Weights of a small transformer language model: LayerNorm before each block, 5279 steps.
Each number is 128 + 24 x the weight over the matrix's rms, rounded and kept within 0 to 255. Layers, rows and columns count from 0. Numbers have three digits each.

# v: layer 5 attention value, 128x160, rms 0.148, rows 45-63, columns 0-159
# o: layer 5 attention output (transposed), 128x160, rms 0.142, rows 45-63, columns 0-159
# q: layer 5 attention query, 128x160, rms 0.183, rows 64-87, columns 0-159
# k: layer 5 attention key, 128x160, rms 0.169, rows 64-86, columns 0-159
v45:147124151177112127140112164086163115083182162149147159114090062102153157151152128113121132129129103116117119111147120172100164145136140126158110080148116104128119139134140119127126110129113115139159091160119090136101185104130150139148175123091127129147110087128106143105132141119130142142103078133137143133106120144125147100109136137084110113154153140121108101134159118099099125116141133158107145121146051116124103108104121159124143138112123148152080123127118138093128121161154143
o45:138173102115172090153110131097133099074159125101159157148134157155113135125212089142180143120101125096158146135102118113120133140121138145101093152167117115120139102115178128145088144133165130150100117156108121136099152116104128115148175157079158111143128130118116167109111142145116131109133137105141128134124107140174099109094131105158074125143147137122057123121057154145144098129156089101112116107125149092086120175125129147117123131124148104120122109099130165095152132122167126
v46:125101098130128113114126147153087134134070119127104119125146147151114122137170132138134130114137117090153142165125099112141122120093144122146102097104124121130108172132103133146115106141113156102154110127149116097122116176098106088163182135147161147095097123157140117142132156121152091115124117101165096107128151159122116109105112117137138147149095095090139126136113084148102153204138129108154129136124129134138117104149149132165099133177121186126124133145115146118090132091160121
o46:113113100110178143127094115160068122188131101141099129138080118141137117160145141064141124159096144138150120127157122122106143117143192138106122109089169151113105138082106129099139092104126141120127120173112154128090202159148151109127166083147075113141152123147140151140143093133095118134148206120086118120103159107078190115133121170120117136114140155118127123107100119141121107124111132132131089168162095120169115095127160137120100127134158153113147174113085149130136128103065136
v47:096094158146122117145148159206135137126126151148097136150119129148120148121091131101164082138106152116161151163108126147151122087092107099122111142146123116111138129130119147141149116109102090116172103099127106123148138109101137150139126099074121151134150142152101109145111104124118129149146130107138136141133118163137123129144142121163137107151169109137141146118124132125134162129155091200140159120108127158107130138128090092087117112113142134119105145107129129108134136121127104
o47:147094144111143144150132117127139130146106114136128136146141103172174117155147117121113108105122124143104087171147138125185145138126082099164099087090114101151152135140158134155126167191102149136133126144117096148150106123125157162156139121103119169113161093132149152115155101121109148181146119139111182108134132108136096138169162114158143098143112135180097142068063151103181153117156164158127143118140119097136156170165180172107096160137132126175133141143141156109112171128093095
v48:143116099111145142093137100122139131108129174139164178074147158125152116138150128136123135106133098159123158145101120133131124094085139147127138080121138143132138134152112101151113137154134136130123130109156138109141106170148145117150111140123140134109135213103152104172119130110117136115109166171117105146160171110125131080123129141103125082142163135098139111135099116104117128110099132154151171165105128136099119151153116123129125156141136144078102101147127117119138145081184086
o48:151115131165137135123080088107075138165075122190152168114102125157076112106125147112155109102082145139171096126132134151125087184160104180140109128122085145127099067133167127072117173157132139074121162117105119114141155172179119116155102077136145127128142162113141111127137116100172122085111097120125108149116097148130186131139109102126113082130144160138152132114124110122102102155126138142151132146143183146145113091153158154106123151129161160135140170123146133073126178120129128
v49:157111115130122152116126149094135140130156108095130139114174098137117086172124112125143149138137095131100153108109154136131123153131127132115148105110121127097079128129115150105134121105090107148129122148150091150106128144100135137150093114138151164128145119144093163151088138102110125127133135125102137137154143180147116147132162111149111108145141160183098153120129107082107109164109162131155140149081158103126136124155118142085126092125143150160131156129090099133132104115152164
o49:114143119161167110177090109156109147133097107097124145142174106147118156157134176098135142116158119059144108111084152109077110139120103117138168129101109138100153131129161150120140152097091153114144129089098084117146128118096129111158179173058079112126129100138121112122128093106135110179160112122073141135136107165157130134137191151153135155160145155173113122130116116134083172138093122143135154095143142136072142140137130142083148097113134151108150142150113105123171099093124132
v50:162126103099139130107136083128201123102113156126098114116134166126133119143140100131159147127127120135084101122113095131103102146140104095126092130106134144110132140092148137154148209093130147117136111109146132111121088163161151138083144125152106119154138117145143139142149144123129136111176107164131156110150149132179126121099095155120124130139145158116124110140108125128147131127124123095172130099148126123083173123115115109121114080125100130127122181123144122097101151140177104
o50:147135164118094075136092172094154152105122166181172102135107129149187148114140140115130101114156131130107175141102066147117102141168119141126133125156121158123148123100171095107166120133161166113110081109115125155140132122154153165116140172182155132106141135119077144148126161157128167079108125129150126153109083151136130085143170125158150096131179142125131125085148086162120107098103140147166149154139116169064142138129162123148153133108120127139147146123176113142147140147057116
v51:151163121099130131152109093118137149146140120112114116126133167092169090130079156126134123117113159126116132112123128098134182140179148133171074102128135117105090144150152164095082123090146155135163125136126124119142124111096117114111076109151134129132139133141148122102137120138167134137127118134087159097140125111146169117167098145133124143118105154161177159101140135127079118155113109164164147131127128129114096114155133137109172163096129137168113104092121159179154121102116125
o51:153146122135090136136172098108113138146103137117135134073122157145138108142139084106132161151202171063124118116106175138087174097080145150144137108161094113153149113117157135150106201149175100125135112121107121137125126170176104054085158130200121118124141110113146108179128160136147146125137112124125146113120115170121179131126094207171149121142119134074124120151126114165135129098124107147090122098090125084133096123143107127113150125123098152151120157126111151111176085093163125
v52:152114150103145145128140103132110142133162138118100134112154150154108118073114136129126108157116116119168124105116128083116160132115125086097131131158125202126176075116161098120194126119103133153118147148108145138067124115137129127160167168112172121116139130105148088140104157104123145128141145144140121133136123119143130153104118150121095105149098179160135128084151124150133150142160119107168124120150152123171108136107094101132115114142114083091148147089144122115116145079108085
o52:172162119153090141108129131095101161124149137106127092096136090082177139173129127161132109154115141176073140153121116101094131138122153131106125121096091161101142150149123138121127098150079171116143083159084116140105113150098097164147103170169163165098137094179121123127120136112175150149108108148139125132166060108156143165132100098085103127154094167131159110083149126107148181133105159140141114151163126147160134095169130109153176120125146108199151145122094102188163081160128145
v53:147153116121138069105142182085118126131117113151105128100145177130108146076188106120168108127162109096106157072141148135077110134152166114108110152108153120109136126127100123162117130138123109141097110125132090125101110126102138125105154134115145131136173130166140147118132090121173113120135166126151111118116161150098159097124077128130122088088118127156147094137108130133127157107143115082126133130157129143134124160114077126159190138094136172145130152135122145082151096165126113
o53:127114104115149127142110160094102142175172115104145090140112149143207121149095148154132123105129089151135089120105133112124085117126149102107147082133164143160160101117177146120110121132159135160132132152141120141174122166075106131081096100147099140111138179068113175130075074161145142083118166142125019096134079082182139117105091143125112126134154117121141139159124146144146125130140121140135136132157124142112113071179115137176128157147102131060085135148201127098116109084103137
v54:100114122132137128126111122135122139123119170133110082184124086143176135139123182122164120105126149106097156153133126100130127153127161121124133083110146126114171171126139138126157117106109150124148096114133159128132130149136119138123104149098092128130160130112134133121070100147142136119128142141115112126088120105131144150155076176100093151114157103132153095112106123122152120118114126140126131142085113126136110078169132140125158147112156128131133165114120084146098132143091123
o54:146057135143102134115110207148125163117101117100104082137121099099152138128157144132117138124151129104166110108106144161117163097111102122095137123100123095121134119109122141129110121192132128114114132133132138117129154123153127159165118098160155099080126135161122128115113176139122151108163104136157146137089154141107134141105127146144181137125162113148085170135090121117128116131142153145096155090108114133165150101163146130112130152164129084124124133153082156090135131141141114
v55:099172117171112146122109092157144128153091148158129115147092119119141118116129107120135121144144108123134142132120150122141126086116152111114145155116103148127150105131103093154155140192141089111149083084126159114130162149144106112084155164152127155153101148144137109117153131090122163139156084123161128143152135156102191131101155145166099085113110147147154113170166096133107089137122142124082083101108113133136120096116101141123144114131110160113136165108130160130151123121089101
o55:140137138089167156138087080161099126141120121123119100155150137175122093103134091130102131165163171168089176169147132119152114126160112136103111101106148165110107079167097131119091101139140110129142120147146179140105132175096123129141088133123127134127120131132136158067085093105130174098162105151114132155120144107133106108121198089126153133123118140111154156145084122106140094103139136138111124113130095125116138110145142147166124176112076093120161095126116120137098084153156122
v56:150112150105082133121129124086129163141114160096087112120123123121121125156139116115101147158160138194111126122101099127138121114141088126159145132075146104144154146116147118116189114146098129119122126114161137115131110099144113102139112126112118123164104156127129125129137137173102184179082098109100138128138097096100163170173121117084148130126078121164125150138097110125150133159168103159127106186167148105157123099083122138142145130112119117151149127115136145092130165175122135
o56:109103122125143087110167184069075104090096116085114141102137104146163116092167097138096138145136130105114145158141126180127141188075141131131142168093174151136100170124127169081146134114141141145145112116155162112094097105107097144099167142167135102122169139135107107161129153121142152084072109152116118120153115133057122094135132144118142168096120127151178135149103100091131148207126148099098116101162118079112090113097090128150142123187169157108157134100107128141114185111168070
v57:100091120084138155153123090130116146146158114148126179166109150153159132109128082112165153134140118141148139149142119100147106148098113136165142135118103145145103094103151110110126147117172063160150109146164138135124120142111139148118116118117082127101104142119111122120140135158169131113169103126091130127130144120134098104099117168113137141119143134144132146128148103142111139078137111143119147158140115119145094121123128125108135110107128107127130115153125105129083124103119132
o57:152111161103126096109125137103133125122141080134107141113097160107137090157128081115101177151128124112100109160154119118121085125165062118160146126145105110146101133095121151191118153134114104127137117146095118078131145101135114129115134124126121152137110125141111111148168147157145112135096088108077160155157133161120122134106128097128157088112110127125142135068162108147116072127107162085114154127127184135124131134151177112117119128104110118101167155120075089127099083115162143
v58:113159108114159147059143126128141158101105146166136119140104067160055114092120164137116075123106156138142144116118111190141119095118114142159173149122095098133182129138171072148094107118149172113155157099154170091174130103101164167095121138106110116125146166143129107123131186079127126165142122145144118131134130147132132151095094127144116128188110146092083158146148094178133142103164102137101152136128113115116143151120147085109091114127126123143079088117138128138137117133147125
o58:141116148086078115135069100054145115111125105161124102129129158127106120093107107185143098119143120148113122166131105137175182138090091179057108150081148160100160191111134104139150128098159135133096135133177097123101161163137135166160109125095134153095084066109127182108141125089145138182100143137131124128125189154101144153180136151173100117110122146123123139109144111126134115106119141112129123153130157074172112170095124136127084129100133104170158107139154110094065128171123084
v59:108125123104074137134095141160107142148090119164129116141111156136148125143133149092138093116165158103126123129121049111092095132108163150099097182135140142130153130129122121097152074083149181127102098196167130119125114102086108126146153144094152115117129134137153139145107114142137153129131150106124150183084167067118117151110083116134129126114122134124168118109123153082140126076134147144124155084127134135097124151125105136130151121081116079138114114139099125123134151130100148
o59:135126119130104188108120155094174130145130136165151156124111110126181115121144128087067093117149146153154133119078101168169130128083095102090165149118127112144129093095073148145132154134153121165107121106116114102183150154097144179110133099185122132131113160129130134103093142116095147187135121127118139097123075107157095155102131174129152117145113111096114140158135156095156129129134149079127134135107125123207113116154141102107126147124129134116102141153104111144087121128121150
v60:145175172102100143108150129146148128099096156129144136093104128127144157098129094150157136116138136097146135116095168099122157144134143116110118172114102160090140159113126080138161141100115144117101132132153120124133143133112149091082131099168151087083151115108122088120137172131131156119146147087132149130161071153119129139130092114139135111113113102128118113118102125127099120132131118124117174130126171078095145117110099139134153141129148151097123113125105162116154157186151162
o60:114163101113114164127086159105120169126151099147104134127148116141120125125137179106114069121105091127126148113116138152152138124067170125145123156136118170096097167126141052115158124091156138123174144132104095134115131119092108120107112138187115131152101137105129166112078161099146133106102102106130094091138065134197129118183169130120113109128163090162166151117108134130169141079148115145155118128142146092135101123125134119152071160176088134159098138070112144102133115106151095
v61:116100189133109109087107105132141107129134104104141114133136184120126136159078122154192144142131153111128129121136113180129113126131154121129123144120136138121096099102142142169127148142160138097123148086158147134176102119167162101136144131169138127101140141139118135112135101071117097165153136090112096116109118152141151118135077115130112110107133087156105108149151163136122131143133144149114194110133144107171123139118132105138133107121148147138114151136178105128154117111068153
o61:113068110103146111129138114143127157122143060128168081155090124102130132094113136160078076115142119111102118167108135139151110084194157148146118072131098109199091133134131128133165137110138101115135104138125125116155065092110109093136127117154105125121115133130101110124131104125106103134106103118109083192157163112148103097111106157152130165097101098126125114188154116113169118171105132135095091143107089107116166147149124158074089148126149106135083154107162132114100078088094136
v62:091130149107167130119129148113146125122158098101120151096151156135099110117152151078179108181122161112162119095125137135169142117100145107156152128134143182102144118096088123158134143116150147111138152131116168115097144121112153112108113116151113086110113080115125127112123125121121108120148125153095122093134136150098113138151147154147158117119201152111137107147122125135187104121126116120100138170123087164100103083126125118110111130139120094096144110112109149091115132154145143
o62:161097108131065133158157148123122127147117107137111122108113150106123138109200119112156136147071076114103106159140080106117152123141134121120087128187135110107154198140100127120118077152091111111164170164125109140100134154144152098177123144109141107118148144118071145146136122148110093148107129126129102163131090120175122103169146123100136125143148155128152127106174115129107113136181153124152155142092139128111111143106167170161149132154111134163139121155137125104063098103137158
v63:129124131164110141155115128120079130140138132143135131068124108190115121091138144142135094083113087098143067176143095161145116171125116174141104098165141121167167143104127088115125127107160128122204103136119110139123155096121155119109106140149137140128136152123094159162111122124163121144127118096116096105149142134105122147150147120139138129149104138191144151110143144108125152079109171154132134124172168158113142117131138115080153092147135130134173128152143093103133160066067118
o63:143188099142098144094127094094144143081148106134096153097126134135136157103166124173139098117152119118087064088110165120140153110200151118146159133110132151128128143153131111220126185159148170083145103124144114095159162163080133171115149133132155109093153139163108151124115101110109098158172158156089146169167129112136136138069109118153113142153122187143110123121139163135132103128105168094166153130161144121172157108152126183174146112090172201072141146193133159087124117190139098
q64:105144108118125153123108123110096109142142100141131125128126116129126150142137119146120109125115112119138120112124123132111105154105145132136113126132142144111156111147143130128104131135112128092128117110134151115119106119130128124130168126125140116107135121116143131147136114113097158130104132143109114114116134114137121127111148119104121127132122115141105123128136150117137099142136105129111104112142165116112120151139147123100137124133129111127123104124121143125111110117110140
k64:154104120124124135123127120134107125127141091123115127106095114130116118130138134128125124120130130114107102125130106122121115120119128163146144104128109116144137149115068097121122135118130146160127133129115122107119120112130125108119126116135145134150130132149121126124151115127155149117127145123120115102118144113159122145096142130108131120126135142143122125138141099110135092179144133121112134119140124129137127112118116133095126127116112118106120135151126142120136114147130152
q65:129135128147146143139109146107136139129118145120131099087114140138120127100123134139109169127113128103122142188148143122119151119114116159126101129155115124129136149117148102137155128133095160138146127126121120147111128135132098119131119149130115117126127099139131155103123138113148120105135129127114094153126123151127122117122137138123135134123163133132125134139124130126153101125116135108133120106134111115114131115129134137110115145108121141171132119130150117120100120110148121
k65:136128128125100096115127116119123105105124122113144141140103122130118167138112169110116153082116135124125125185127131105124169103122127136122116116127125122129120130131171125161171127127129145108107141125119096120114112130115129135119144154124145111128111083171115111086114149123143142146138113133107143124136163150111147138157169188114123103147138133163098134145111116132159139118098140110158145109094114114135145127119128127128165119116113130139169103119148149106123145114130148
q66:128105138149108100146132146137146133142134128124132120136101113126148121125149123131133124123103133116130121105137121142137117107121140131126121119134122126123129121135130134125142131125104122130118135153131121130096102123100136101117120106133129122113143122122131112131118115096114075122124152118129119128108128153126144120110146136137127122147138130125118132124134139116125146153143120111129151139143123133129129131115146134120117128100100119147126154146102112141131107153112129
k66:110131164125121102136165124119138147149136102136137127116151138112125117151142130115141134119091118120139095110119140133126145127121124113162143142133141108126142152150110129121115163146119125131123129118112130137120095121126148135140128136125110129129170097125144143160134108129123119106113117125108132121116129119112106127125105144134171131188133119129141109113159135116150108121164115127139147112133120093138125151133111115122135125142141125129112114135110132135164102137115103
q67:128115132133154150150159126136117103152095143119118127146134144121140113148109143135127112149116100105136125117125141134167127106099097122114119147129127138137120126145138120128137134128124129153130105133118107134157083129103134138099120116119117139123139128135115137146110139145115120130125144125120133141134138141131135154102153141116129122131122119148124123140125141112136127126154132134138149127139117124109090150116155134131107149104104120122138143139101136131148117160140095
k67:131102126130136136139134137137159122172141114124135132113111164121133124144157141133127166136103117129145112129150126166127123131107118099135147105112135143129119128106119117142137096157102128121145091127122105123107107086097122139090155144132126155152136110155126130129133132140104142127152095091125119164125104142119129176093127132103151143167149111118138130113132148120101148151146136120118135114123146137111106144135126109149123103155134104125152132130112149172153096147153117
q68:142140150115133136125127146140108107138110153135140126136113126121137143118128139098145136100118141104151156129099136147129148138101140119100118119107132124125109112152108108112125131121132124109122136164145140146122120133156140126137134124098147117134146143132132125121143127144126150109132097142154113137105127139120137125124128132101118130129133149143149131128101141165098127128130122144145124119126151139140116127105130105143123098109139145127127149125110139122132144124107120
k68:154139132142111123104123121111098101125135115123105117072119160115139131146144099137152101140145149120125119126127151132080119148092124149157121151150133100120121120112117143143125143104122138137127147126126110115142156133130118165137118118116133116129123129148114118114139137145120133136112137130139145115114118120113126118143128134108145145133151155135127107155110117109111138098100105113117138117155128122109132132122116159126123107140128103115136127108146135120131122122095143
q69:133124140112131151128118149137124113123117132128146163140129148129130138140092127113109135122100108126124138124124121138114141126118111144113147110124135112143129109134122120135149118119128127105117104122130127111144131123132124123127132144109141105136108140157135116117130121149109125105120132123117164136123146155091137143106145157125105154122126140141150128146119120138122108128122124103143116138153136099110155120143136141125153148143129131116166113105149107122123140123134138
k69:137125096131136112142109144119150118121134123148120136094139112124142128136119112125122148143124159120123129149101145105128152137155093135123167111109132138141127120102126155143120103118121135139133125132128139117128147136142125131126110112149111091130132141161091091113127126131147126147143129142123092113125111116131135131122105136124102109132150135133123139149140107119158150122121153124134142126121116126120124134139139123165148134109093113127140148112151128178144141125115141
q70:143135137144137121120122103126125114116120119115142125125109148131124138133112137108118144141139115111111131123104143119137146135155145128131108121157126174139124130164134138154140148121165117114128116130120150107125159127133123116144127129099130140127118159133139131129121109108119139147128134106128132148119114144118130090115119114151117131139112159114138128133104153135124150124124128123102145124119131137104120162105152113105124115146115098123160128120122104125137139091116119
k70:172116135147121131139125121140123150141101143122140110127140129115114124145120118128130101104175143135106120137110156119140109141122136151150132149165140133091122133117095109151143129094141112138105148133115104152153141109117115120148134117138128140133126149113142120113136126127127166107134115110125103118151132087140107110138125119093120110129102122113103130160123138129125138126133153118119125099122131129095124147146140116127116150151150116106118137134124109125137127105144147
q71:118128132125151141127118115107124128108091150151147118142122130117138126139133092117119132109108144136160144124102121144144150108117133153127116125119112138127125118117143122135153128140115117122123129109131132124152141149141126128150122119117111106123148123139136143122133122115128136141118153128130133129141116106154145099126127091137114128109092131152121105119133119126137136129107133132158104143142127124097122130123111095132159144121110125136127139134135117097110143142139121
k71:115145134125124109118121098134106124118126163134119090099118126112103127126138115091158130144146083147121116149139141114141102142122144127135176120131102127120108115138135140117144105122160142130151141148133135137129156127131136137147118109101119157164111129113138095105129134109133137134153131100155145120112130100158135103168125112124113114126135127104087133118124120108126118134120139115158121123143135139128141142111097117120129118100172114131127143131146157150118104114152106
q72:119122133122145142110143145123121142104126139130131131119139132125131150145114114124118131116096134121123123122127114091127144136138108110145120140131129118108141130138157112128137115125144138132113121109129125112121113117126097113136129124159133112140124119141113140144138165117118138151116138111118140123122139132134122138154135143113111163104141138144111142114130128112125130114119125116133109131156108121128147119142149099137123093142138116137141131145151117099128150087106121
k72:148118129106156148149131158131139166130135138146144115124132119139122134131109144120148114115150106123126128122135123108117148130134138100116170094137120132144118163111128148123124146090158134131139133134120151102121121106126105083095116115134107112159142138154144122135119115116125129142140117101170132126138099130160119136143142118149152109111131150138123112126099134094161147120111117122109128134115149137156132116165131115143153155119128173132115144133144095140095104106142157
q73:123127126129125138159130114110142129116112106121137130114133141125133148146128113118128135112156138126120141103113128136132135109130125118113130144128126133133118116117141127132112143128174117122126125117143143109151134112118152136101120148118121137106106128142140107130117147124119139134126136141122127141132136161128105101120125146145148132136137132152136142139135122115156140118119103119153116108113141104133143109130133136127136148114146108163119133122160131115127129132100141
k73:129140110157123132125117145134138099109110123156132154121130140131126113140114123093135117126135128127149159141115148119150135148130080128128115117144127130111136127103126132144143143095150115112109113127134146143093097134146112131131150118120144128142150130121133110115112116157120119119138104106108104116095126144130141111112122135140158103118137119138133118126142096149083135138111117122130137101108130116095110155099137133125100164135115134142117128146154116106125151124147095
q74:129136149133111131133128146118104148128125145122137135125157127118146131140135128131126148128151121111114148128111133106133108114134121116124125128139138138144126143104132109133140119099128113125128125115130132129126114145121103142098144146122104127132127115121149135136115128134126121112128145134119107101103153139113124124129106124137130122107131105125118099126123123142121136119119123122131136085118123151151094150131154145140112118139121158133142122153149119128128132134131106
k74:126124124119138129118135133136124127134111128126114105136155138149128134106113145129136163110130138137142105124121134145122149131141135077133118111125148144110129108120134113141114113123114114103120134114119131119143137136127134119103121138126118104128141152162149113122112138116105136099124149130114118115125154149119103131130112137133185136114104129129126120129101128145118143133106126136118104092098128151103142112144109145147118140146104119132134088141128153152128146116115114
q75:120115126122120127138115117132157141101127120127125113115124115140123128135121131118123141109126104144106121151119134104129136111152126130142115119137114126127109114130113130134128118124122126106110137118120118140138115123113140134105138096117132122116134126159148118099126129126135137122152128124137150118106126142122130124140152160126112116129124125118111154139129132162153110127111137134145146159114118129115107145120105133150118121107131124134113146119129109131129105129158149
k75:128137105146128137127129136139132128138119121132121116149132126122145122132126110126125123141124137119146137153131142119144144118114127128123122108122117106115147165120156141139132121170113135148101119139132132139140133119114126151131119120132140156133132120111127110096129129127122131149138114132104139152143121133133105116129138161147128115118132125122117126116147136129132121098111123118145123144134131111146146131120156132126124154113179134112114143149105154120115140111131124
q76:121110132136132140141124114126118129111122133144131129121104116113127142112137115132149139135156133093143112129123128134141146132125111123144115136131116120137131117103142147124111137133128184119103108138148121137139150136134141122117134156119124135122120140128122146117144142107127121149115130130134153123137134109111118119158134116132134147141122101155156135137092118119112107170143134128135109137140133107107148150133119138110117133116137115132154121101117137127100134148131123
k76:146133140130089146125121084123115124126116141119111114126095130129128154118151103105134114136118120128175139124145134119109093128133107114127142137124116117153147140111137135154097138103137135145099102161128103133137148175079119127126123127133147122100148119128139135154163121135112129149135124118115124124103111145118117135108127130139119114150127124147129130142154123118126098169122151122133166124127149114125103124120106130116141115110110146112154140143119138136103107134148114
q77:123115141141134148154122130109139144119121134146124090142116130141124126104125109121116124116127144141126114154148140123125151123080148123139122144127124118127127139139114134133106125130134149120141128112138135144123151129133126123118130119114140126132148144134133138152148120119116099118144122116138134104138104125168132147156142146140127115152138102124135099123113118143128133096141108140159124132136155132104127100128124128140147121135143141143113130131132121142128105105149110
k77:148138137108119146128137136144106109120123128108122121125101134106122111132149107117134092092125129129140155117102110122131145114126137136140126127121090115174122108124144121129129137158140146135136125100116118144135144139139121143158097156123154102147143124134125142112152139142146132121143114107117147134112115119124152084126123137120101154145124137155109138111115123104129136109119136104155156132130122105135143112105142119144123131118131128148122128137158135113109125130127112
q78:097128133132127127129128129123142144117131142122128116125123128098117133126112145145134149156130117123113113145159126153119142126126126139117109119107123145105132122126144097116135124123125134134142135137130124112148130116126157155132109137124137115131127155140113142134109138129132121123153111105132140132154144131140152138130155136127132129152133138107147133129115145125141139115114144134125132135141128144146127098136133115129156122124115141138149119115132125110122131110132144
k78:133155140139133120146112161121128134101133104120136136143110125110116155127139120135133102129161119120128141137093126087117143126100143105143132115128117135110138118135131133120123095112133129130113089119148125142120113120113127135140119151129132120104106118132109134124118132148119128126130113146124116142132142154144121112125117140093113126127140128137132136125106113117158166130120110108118120149120107114130145132124147110109122100125125139121132126133149107139115136135135136
q79:135135130143125112124124130120137158118132131092136124115138114101111116133123135103145138116148126143137131123152139133132122106140124140123106127124113096114127138127134123114113126148148142146124125121142151135126132135127154118108134138108120094116128116114127119149097117097170141156129141096157110134135094127166123150111139169124094126140146128118122136148139150111092085127138126154123130112148124134122126119148132106120131124124142104137133142150140134123098125134141144
k79:145146106146113116129141123139125125122104134148134133147148120129128138119149135120155102139137095142129123089150137168143141127130146136138131134147122146116113121114164131111101116141165171158120129113100133169134092120109130131140131166137141142126120125135123136150074112116145137127163128126108124117137116121124128092109124133104138114108149130127135149134104143103136116153134123105113153149139121111162145124110114132118145133112134136117134133127119112122078110108136147
q80:145139124111128121122120143116136108136123135129153138099123118126140136128141126159135133135113128131109115120109139118119104160126147124118096141144092121131111133117120139131169108130119133132117114143102149119157144124128140099127125114146108105124125129125108106132153127142131128110148114163130120108116117142146122122128137141101132117102129105125132137123134128141110107126125144145130122161151144140124142090135149113122147138145136127127116139121124141129107123119120137
k80:111147115144130120110139161145121117119141133156120137093138128134130119126117139132118122141116163087095161154125131125084119118117147146089128150126129134120138137125120111131133126132131136134156122136152114151141126131143124135124113135098123087142109110138136106113133133138141116139114118129125137122144119120112138132129138134127135149125148126125138140137145099121130112141117122133164132125133127101148118126148117117119175167138143139102145136121136150100129123122129133
q81:137118133106123118130130129149156144121126120127144131092137133139147122109132136124130116129111123121165114128153121138151113147126121143138153120135147140148138161108108119109133161132145150131139115113133140136127111135121150108111123133116122148104139154111116105130156119136129131113114116113113150171116103110129125099118119152098137113175108111131136134156143131110135130141118145120105150124113144093126117109135123117100142121132129122137153136154132118150143110166125135
k81:127125139116127143146134127124132151140110112123127137150146127135116111133130144133150101122126098146148126131136141154165112122102179168147121115125140117131134131095107118110110155126106151128111119135156122143105122132105116160123157115093125147112120125105127106120137137087135128127110150138101139128123116149137151130101144128131124135126137085130129115132138113140167109148157139174133146080153120105117108120128120140117122140103120139156147171111129131144147110138114126
q82:130117108155136121126141120162138118108145118133140104130106116129117136123130134121116105123119149124114115122145110113140112120129143116130120125140104149124092117114104119134120103118116117122134124147109105158146144106110134130146165122128108109131111133129111113124142123122116133110131125117121155112126125118114112142120147128101127127113135134106129132138101130114118112123108136116102121124148133146122122126126120125117133122114156117130136125126134128132124107125147129
k82:131129113121123160139135095149126141121128149134149125152127114129117121147128121126136164166124137123104123132103124119120122105113108131120128140112113122131136130133092123142126108131112131129121146132133135112116141117125137156147116155132112119107127094106129120114120127119137121134117105127151132127143111136126142137097120119135131129129095125134155128119131119117149149124106120134127134123152126120110121108110128122113136140118124124117106119099134135114114107130137154
q83:131126144148133130111118132123118120112118116144104119104111134123102135168106125116137168142134131121145133114147135136096117137125146137124107144127132121101129151143149121123112118116123128133120123168141132123130130135112123106125124113136130147125120114135156107115127151134132138134121121146121110142112149107138145104105157145128107132109132121131135118136154105132147130117120136130126133121116142132139139096150135117130124124151118130100141145125119107128154122124124119
k83:119127120160134117105120135156134144107123136127115143118123132137130156155119130115127118121133110103147123105146145131083137154108149142124142144118153113125160135111149119153119119147104094122139138121119115122112113116143127114169144138139144141131129159132108106130142105113144117147110122142132128124155127096155099126116163133119130162112149137126107130128153132122160129139148131106090114156112129119141128119140118124108117144131114132121154118146139144101139133086135151
q84:090095109118133105115148128151118148121139131098117110132132120130114123126112132154137149146123112124114137137110126097099137136120126130109119118111113126137107141139147126135123110152115134123138130101125141134114120132139137163127140119121140126127135121117131123131127116139102123120118145137126126139134115129132117145138132141101125127115142121128128144132126127132132148117136147114123129149128135143131151084119123111154130143155139132121121126115123132132143149121130101
k84:153154128127118112116132154124140140114132113107117130130104116114119125131113128144110143116127151141135129103104121095109138125123112147122118130129152109132125151096126138138140120130120123158136110141136143154129130140134111150144122125121128135147124161148129161109099130129134106143115134134129118116135138124109135124111137153116115147129128137151098134130142119134143136149117127130105154154142103123158131122126106116189107131140133128140169110110125098113131124125121129
q85:113138166131111136124130138134140124150121123131135159112135123150136129115128144112118120133116115131126132109103138140135117116147133096137140101137126110140144113143138122111141105135112128123147117146116131116115115091101141138119118132132127120124160104113105119142134127125115122121126129144127136123128128143124141126144094119135148115132134114145142117136137126134097140141138108142139138128145107092153136147111137148149149117120125158127145129115114150137123128152129144
k85:103133117127096106112123148116142137165150103147124109108143118155157115117141133133125114140133135124129129129132128113143109109129141104123138130144147133108130128137101138102151144152125148138118125121132125111116126116146122142084121100107144109115144098130101144118143141086114115104107138148146126143108133140103117116131114104134132104147122128132153119131147163122118130146131101139158135117164152120151135141155131138147140126145117130139118140126104146151138095129130122
q86:125173107123137117150131134147133118116141103125134133130134129161129126159143126136119131142122118118109123125127112100129139127117097118115124121130165139123140148122152139149140144095126116126139115144125118129134149139121112133119130123101141102161125144154139119146112116139139104147145138120118116130128157135098124111136118143128145110114114136111157132131122117130139154119117133147111140101103147121127117142129154150161138140153105129115108126117115138119105150126094119
k86:141109127130136105132132136123148118152120115110143108106148116174108140123108124146127145123116136130112141153106125105137122142129096099108108134125123129105109111110104138132119126106130105100119115129136125114139128106143109088107142109141128124178150155146124121136125121135130133140114142076097100140131134138116099129131100112141144112117142103116150104087130115118124171116125126142121118130111125119126137126110149150136133139142122113115114102121125145121153140135066133
q87:141116131134102148138145117108088141137075144130140109097129112117118143118152119101130106150111132126147127130134125127114129124119123161134126146147116109118127113145141123122106137120134138137139137142092123129107119141133127118149110140123147115136138134133160138156134144141126134128130127111160129114160128133134139111123130128125110144132118145127137122141124148130104109116130130103139134123143149115125110113119135139150120126148141128127135130122147128132124146109128116